Part of a small language model's weights.
Size: width 192, MLP 512 GeGLU, 6.97M parameters.
Training: a variant of SOAP for these matrices, 127M tokens, 3882 steps.
Each number is 128 + 24 x the weight over its row's rms, rounded and kept within 0 to 255. Layers, rows and columns count from 0. The size above them is the row's rms in percent of the matrix's.

# layer 4 MLP gate, 512x192, rms 0.178, rows 376-386, columns 0-95
size [102 100  97 108  93 100  85  91  96  93  96]
[[144 108 167 142 137 152 126 169 116 135 144 143  97 118 191 107 161 140 160 116 105 121  87 155 142  78 120 170 152 133 162  96 135 117 140 162 136  84 135 136  91 136 145  99 190 133 154 101 159 117  99  96 126 135 121 107 185 141 169 137 144 117 128 128 133 152 166 138 104  89  99 178  98 151 152 105 129 147 126  92 125 154 150 120 103 134 116 145 154 131 119 151 149 110 135 155]
 [142 137 134 142  74 132 116 126  99 147 149 138 150 114 122 105 116 110  84 103 107 115  88 179 121 111 101 127 136 194 144 110 153  88 143 119 119 159 129 136 142 131  88 128 155 137 131  96 138 108 173  94 100 139 151 113 131 144 138 152 130  82 137 132 100 107 181 130 135 155 115 124 144 109 114 146 107 165 141 146 132 136 123 131 100 110 139 163 122 120 126 120 108 149 185 141]
 [166 127 124 111 143  92 132 128 117 128 131 108 141 154 180 121 115 153 137 118  82 160 125 124 160 133 152 132 126 149 120 137 121 165 153 114 153 130 153  99 159 159 153 141  76 154 120 123 115 104 150 118 130 119  97 170 156 150 138 136 152  98 113 112 143 141 151 115 128  78 103 152 137  59 162 160  93 151 108 134 105 108 154 106 125 117 124 117 136 178 133 117 134 170 148 116]
 [129 131 118 143 139 131 142 128  93 136  91  81 122 141 126 106 112 186 113 139  88 142 129 136 128 134 140 151  76 112 150 164 140 151 105 135 108 147 110 130 115 121  84 121 129 135 149 125 130 143 115 115 132 163 186  95 113 140 114 130 166 120 112 159 106  96 112 106 125 145 120 138 106 115 124 106 163 108 161 125 146 145 137 118 116 140 125 119  96 138 101 123 106 108 134 169]
 [122  98 140 125 106 138 145 125 125 138 168 132 115 146 133 134 119 112 101 161 157 132 150 145 119 122 122 113  90 142 160 160 145 129 135 123 205 103  98 125 145 140 125 112 154 109 110  98 169 120 137 114  97  99 120 161 110 100 133  66 150 151 155 147 131 147 123 154 119 119 126 106 145 128 153 129 126 118 126 152  68 111 102 163 103 109 109 134 159 131 151 113 132 153 113 117]
 [135 121 125 137  96 119 118 148 121 143 100 128 124 147 133 157 120 154  75 158 118 130 128  98  81 185 104 175 122 134 139 140 111  93 103 123 132 176 140 145 137 123 107 101 153 121 109  92 131 160 114 126  81 150 126 135 112 130 138 142 100 147 162 126  82 165 127 149 125  72 111 166  88 106 131  85 125 151 141 152 157 127  79 111  96 100 138 120 117 121 123  98  84 143 132 118]
 [117 114 141 143 140  89 174 138 112 168 126 108 127  95 117 155  76 115 129 145 109 120 160 115 108 164 131 114  73  93 172 129 101 113 130 106 116 153  67  84 119 130 130 106 118 113 161 118 127 144 108 145 133  84  91 182 110  97 124 113 115 136 148 110 143 185 114 106 117 100 130 188 145 149 108 122 104 130 146  84 143 154 120 131 146 128 164 134 149  92 111 165 134 139 175 115]
 [128 162 109 118 113 113 145  90 114 124 126 128 158 138 137 109  86 113  96 146 103 137 114  97 139 164 166  63 133 140  96 111 177 127  83 100 112 136 109 138 128 105  87  78 116 124 115 107 156  83 136  98 149 146 131 108 119  88 151 137 111 123 135 155 130 148 109 121  89 142 140 134 134  89 166 178 114  96 150 179 132  89 124 101 126 125 132 133 120 150 185 152 101 161 137 113]
 [153 145 102 133 138 123 131 150 143 115 159 129 156 144 147 128 109 134 107 146 108 134 154 103 129 155  94 125 113 118 118 101 138 141 154 139 152 146 128 142 104 157  99 128 160 125 155 154 130 138  87 163 158 140 166 128 140 184 136 136 140 150 151 101 127 101 131 130 107 152 131  88 165 155 145 128 137 123 146  75 181 167 164  70 104 120 156 110 101 104 153 190 152  88 102 126]
 [205 134 160 184 133 150 131 130 120 113 109 120 142 153 130 130 105 110 120 148 130 126 139 139 100 106 121 148 109  87 126 174 156  97 152 114 117 130 139 118 142 167  95 163 100 136 131 150 163 142 146 103 112 161 149 137 174  90 122 113 146  84 109 171 112 143 157 107 116 104 151 130 139 128  97  87 126 129 114 119 136 139 113 148 159  88 119 142 171 134 125 125  99 128 130 111]
 [155 102 105 136 181 151 146 104 105  99 131 148 148 117 113 174 139 117 156 120 132 127 137 107  76 151 152  98 106 158 128 131  83  89  96 127  83 136 156 110 113 100 120 136  98 101  86 121 142 129 103 168 112 143 158 126 140 113 109 107 112 111 127 106 115 111 140 181 117 129 115  88 139 116 113 137 145  99 143 131 138 137 119 153 153 117  98 150 181 124 157 108 117 181 154 138]]
# layer 4 MLP up, 512x192, rms 0.183, rows 376-386, columns 0-95
size [106 105  98 101  89 100  87  99  98  96  94]
[[ 94 140 111 108 173 105 100 157 126 102 142 141 169 155 119 139 119 158  86 130 136 129 143 121  61 148 133 100  92 130  79 181 145 141 106 112 154 169 106 132 137 151 135 113  70 136 117  99  91 135 162 142 107 113  95 137 102 130  94 106 145 120 105 152 157 116 107 120 123 144 139  92 129 112 120 153 127 136 165 130 140 100  99 150 159  98 138  81 116 136  86 105 123 143 155 142]
 [ 73 149 131 139 157 101 111 115 122 111  95 116  70 124 134 129  69 118  83  90 130 113 117 106 168 117  94 129 149  90 130 131  98 156 103  86 124 113 106 111 123 110 114 128  51 136 118 151 126 134  92 162 129 148 127 163 120 106 143 102 137 193 100 171 151 140 130 114 106 114  97 145 119 154 109 154 163 112  98 108 138 115 117 115 105 120 124 132 162 108  88 123 124  98 123 134]
 [113 153 151 123 154 127 117 108  98 105  84 148 131 146 199 135 122 108 152 131 100 157 142 118 148 140 132 112 144 167 135 122 163 145 116 151 136  94 145 110 172 151 168 146  65 118 133 111  67 156 156 149 140 120 103 140 151 149 134 164 118 121 152 124 147 122 126 117 143  97 146 144 163  66 147 213 119 142 127 125 118 119 142 121 157  96 162  98 127 133 113 131 131 150 105  75]
 [154 164 142 181 133 115 147 139  70 100 103 105 131 143 147  95  72 145 129 162 133 130 158 128 147 114 157 169  90 111 118 152 143 166 106 138 133 129 149 153 133 147  90 145 135 139 112 142 144  99 116 141 123 113 154 149 150 163 119 116 143 145 116 169  98 121 109  82  87 137 121 151  76 141 180 135 183 111 151 130 192 116 163 125 154 159 137 125 151 137 100 135  85 103 144 122]
 [111 126 124 131 129 144 103 110 116  87 156  92  86 152 112 140 126 125 115 110 122 102 156 136 148 156 158 110 135 135 166 127  92 124 113  78  94 142 124 153  81 145 135 162  75 108 151 134  96 139 139  69 155  97 147 124 167 136 102 137  94 127 153  99 101 199 135 149  98 116  80 129 116 141 102 105 132 199 147  98 114 112 146 108 105 111 170 110 130 140 133 120 157 139 128  98]
 [153  88 164 138 152  81 129 133 109 102 132 106 156 121 125 109  76 115 145 132 116 144 139 118 124 160 138 113 147 122 136 128 148 145 162 177 120 106 108 170 176 123 113 128 162 149  99 138 103 134 145 148 186  99 153 113 165 114  53 118  94  96 115 124 146 156 125 120 151 166 102 139 153 176  90 162  97 169 138 129 126 158 137 133 129 141 128 128 134 135 125 124 156 118 144  99]
 [104 138 164 113 120  96 131 133 119 122 100 126 135 105 113  97  83  87  90 112 129 107 121 104 118 138 124 158 108 123 113 158 126 119 111 108 154 168  89 128 118 120  94 100 105 129 141 164 133 143 101 182 133 152 133 131 108 109 134 119 161 121 163 139 167 159 193 113 166 139 187 152 157 146 148  90 144 141 136 111 124 130 118 155 115 120 144 126 108 123  93 127 183 174 100 117]
 [125 122 127 130  95 122 111 171 121 150 112 158 122 157 146 113 134  80 104 109 131 140 124 108 123 116 128 123 104 142 124 109  73 109 173 121 112 110 142 101  79 145 103  92 137 151  94 107 109 106 163 137 152 142 142 141  82  97 112 128  88 125 132 134  61 165 109 131 134 129 141 158 151 145 160 103  99 118 137 134 131 136 153 131 179  79 120 110 125 156  94 129 134 160 185 109]
 [119 110 161  94 118 143 139  64 117 168 146 101 119 106 149 152 136 123  93 106 132  91 148 151  96 152  81 169 109 102 112 158 119 148 118 142 129 152 143 146 139 171 148 122 101 136 119 103 134 166 169  92  87 148 126 115 157 102 142 130 107 142 137 111 109 174 113 100 135 152 123 115  93 108 138  96 180  90 103 146 104 113 156 163 119 132 148  61 156 128 134 113 126 168 104  87]
 [122 126 141 121 153 156 130 148  92 148 148 118 146 114 161 116 100 116 157  99 116 145 121  88 134 129  63 145 129 120 136 112 112 119 111 157 114 106  99 139 150 142 162 104 120 159 168 118 128 110  85 103 148  80  89 153 157 138 145 139 136 141 105 108 132 119 100 134 142 117  87 137 129 116 129 128  96 120 127 173  87 103 119 159 131 150 120  84 114 144 117 164  92  87 104 113]
 [107 158 153 133 100 117 101 123 160 118 136  77 124 134 120  84 128 113 111 122 119 109 130 168 139 120 105 138 117 131 121 107 176 165 146 154 105  88 107 158 124 178 152 117 127 145 137 132 155 128 156 118 133 137 141 139 122 129 153 168 156 186 120 145 147 120  77 117 188 102 154 170 138 115 126 149 125 165  84 115 120 134 156  89 115 129 157 129 104 144  92 177 106 113 149 159]]
# layer 4 MLP down (transposed), 512x192, rms 0.169, rows 376-386, columns 0-95
size [102 113  98 107  97 101  97 105  96 101  99]
[[167 156 126 114 160 160 139 115 126 170 130 145  75 105 148 115 148 137 155  92 152 103 133 142 163 181 114 131 115 134 120 171 169 103 126 143 111 109 108 184 117 134 121 115 126 112 135 143 117 131 148 115 116 101 133 153 110 143 132 123 145 119 139 119  91  93 157 114 121 125 116 133  90 171 126 152 118 125 133  99 149 104 120  78 109 107 102 208 134 107 178 132 176 160 109 118]
 [114 147  80 119 140 124 108 146 125 148 136 134 122 126  85 123 107 154 158 149  85 122  88 154 171 140 134 154 111 139 182  94 113 125 150 108 129 176 130 130 155 186 133 112 131 108 121 112 141 123  82 186 101 111 127 162 155  94 101 145 144 141 155 147 111  77 116 125 124 150 117 120 158 142 153 165 128 125 130 156 146 145 126 120  97 164 124 118 121 102  96  97 124 118 122 110]
 [109 196 152 140 131 116 135 119 120 142  97  93 170 140 108 140 104  99 117 172 113 103 109 105 122 156 101 109 130 125 131  92 133 167 153 106 137 111 117 111 127 175 140 115  95 104  91 144  92 147 154 136 114 105  96 101 128 132  90 171 132 125 153 109  78 132 116 141 141 158 105 160 126 130 165 169 105  80 145 119 122 171 121 115 171 146 106  91 141 143 146 137 132 125 107 148]
 [140 111 170 102  97 107 138  95 147 155 131 112 173 189 161  88 108 120  82 114 173 127  98 129  90 149 109 147 128 150 169 105 117 115 133 156 182 131 116 148 116 113 149 105 132 112  82 174 197 148 129 104 163 138  93 101 152 151  80 131 122 142 142 157 146 142 120  78 119 144 103 109 132 113 133  81 175 111 107 152  91 101 136 149 125 140 118 161 135  85 115 147 150 105 157 136]
 [177 164 140 146 137 141 146  96  71 106 103 149 153  80 146  99  83 166 132 155 122 156 146 155 137  61 148  95 125 114 166 113 141 148 117 142 128 105 150 138  92 127  55 132 123 113 141 170 149 157  75 167 100 106 138 148 106 119 117 108 143 145 168  95 143 120 104 141 123 130 126 141 130 119 132 144 111 142 142 110 157 119 146 148 126 102 169  79  98 109 139 110  96 120 157 126]
 [151 159 118 101  96 107 121  87 130 128 136 127  84  96 133 107  94 120 117 157 131 122 172 111  87  81  97 138 120 148 131 161 111 112 136 137 159 147 112 101 102 124 117 131 139 124 111 159 159 120 115 147  90 178 116 147 137 137 145 103 147 119 142 117 122 152  97 124 125 162  97 155 120 141 120 123 135 117 117 178  99 146 162 126  75 119 112 143 134 125 127 105  57 144 146 113]
 [150 127 158 139  95 143  71  86 170 131  99 130 124 134  91  96 142 175 116 141 109 130 102 114 119 143 155 101 136 153 155 138 135  88 131 132 113  85 121 130 121 160 128 167 127 151 108 158 122 133 108 138 155  95  99 121 115 103 139 150  90 124 117 141 116 109 113 131 122 138 132 175  84 113 130  91 151 140 124  95 132  94 126 144 129 131 109  87 117 120  89 149 118  96 109 134]
 [132 127 129  98 144 139 129 137 128 120 141 147 106 154 109 144 120 141 138 121 115 147 145 119 154 131 122 134 135 153 145  72 136 118 124 109 128 149 122  86 111 115 112 130 132 103 121 118 123 177 135 110 131 146 122 144 149  78 124 150  96 173 152 102  89 179 151  98 158 130 132 120 197 173 150 189 141 105 111 128 107 135  71 123 154 152 143 124 130 132 137 126 127 131  99 116]
 [102 121 134 145 101 161 135 110 147 136 149 131 124 126 101 109  86 130 153 139 110  80  86 115 140 177 107 109 129 151 133 151 136 107 169 137 127 116 156 117 109 153 154 120 147 137 163 142 143 165 144 103 126 103  89 115  85 120 145  99 104 121 100 155  98 129 161  77 155 143 119 129  92 115 126 119 111 109  96 115 153 103 149 102 139 103  98 122 101 157 157 111  92  89 125 118]
 [148  74 160 132 151 163 142 105 107  80 163 140 182 117 126 120 116 126 143 100 145 105  83 103 132 153 106 155 100 113 155 129 133 149 158 133 111 150 115 136 105 125 130 123 110 144 117 115 139 136 122 151 110  96 124 122 169 160 138 153 143 146 135 106 117 127 116 125 115 115 102 119 108 163 142 143 130 103 126 120 148 109 160 136 118 126 103 110 153 135 140  92 127 141 133 149]
 [139 128 121 113 127 142 180 122 120  87  77 152  87 149 110 141 143 113 139 140 156 135 155 107 118 142 144  65 117  85 102 153  99 104 110 155 101 134  99  94 126  71 134 128 150  83  96 122 146 121 127 147 152 114  71  99 131 124 110 117 115  94 144 140 145 179 119 117 101 159 121 138 133 199 136 119 114 111 143 144 125 160 139 125 130 109 109 133 113 105 165 109 166 133 155 134]]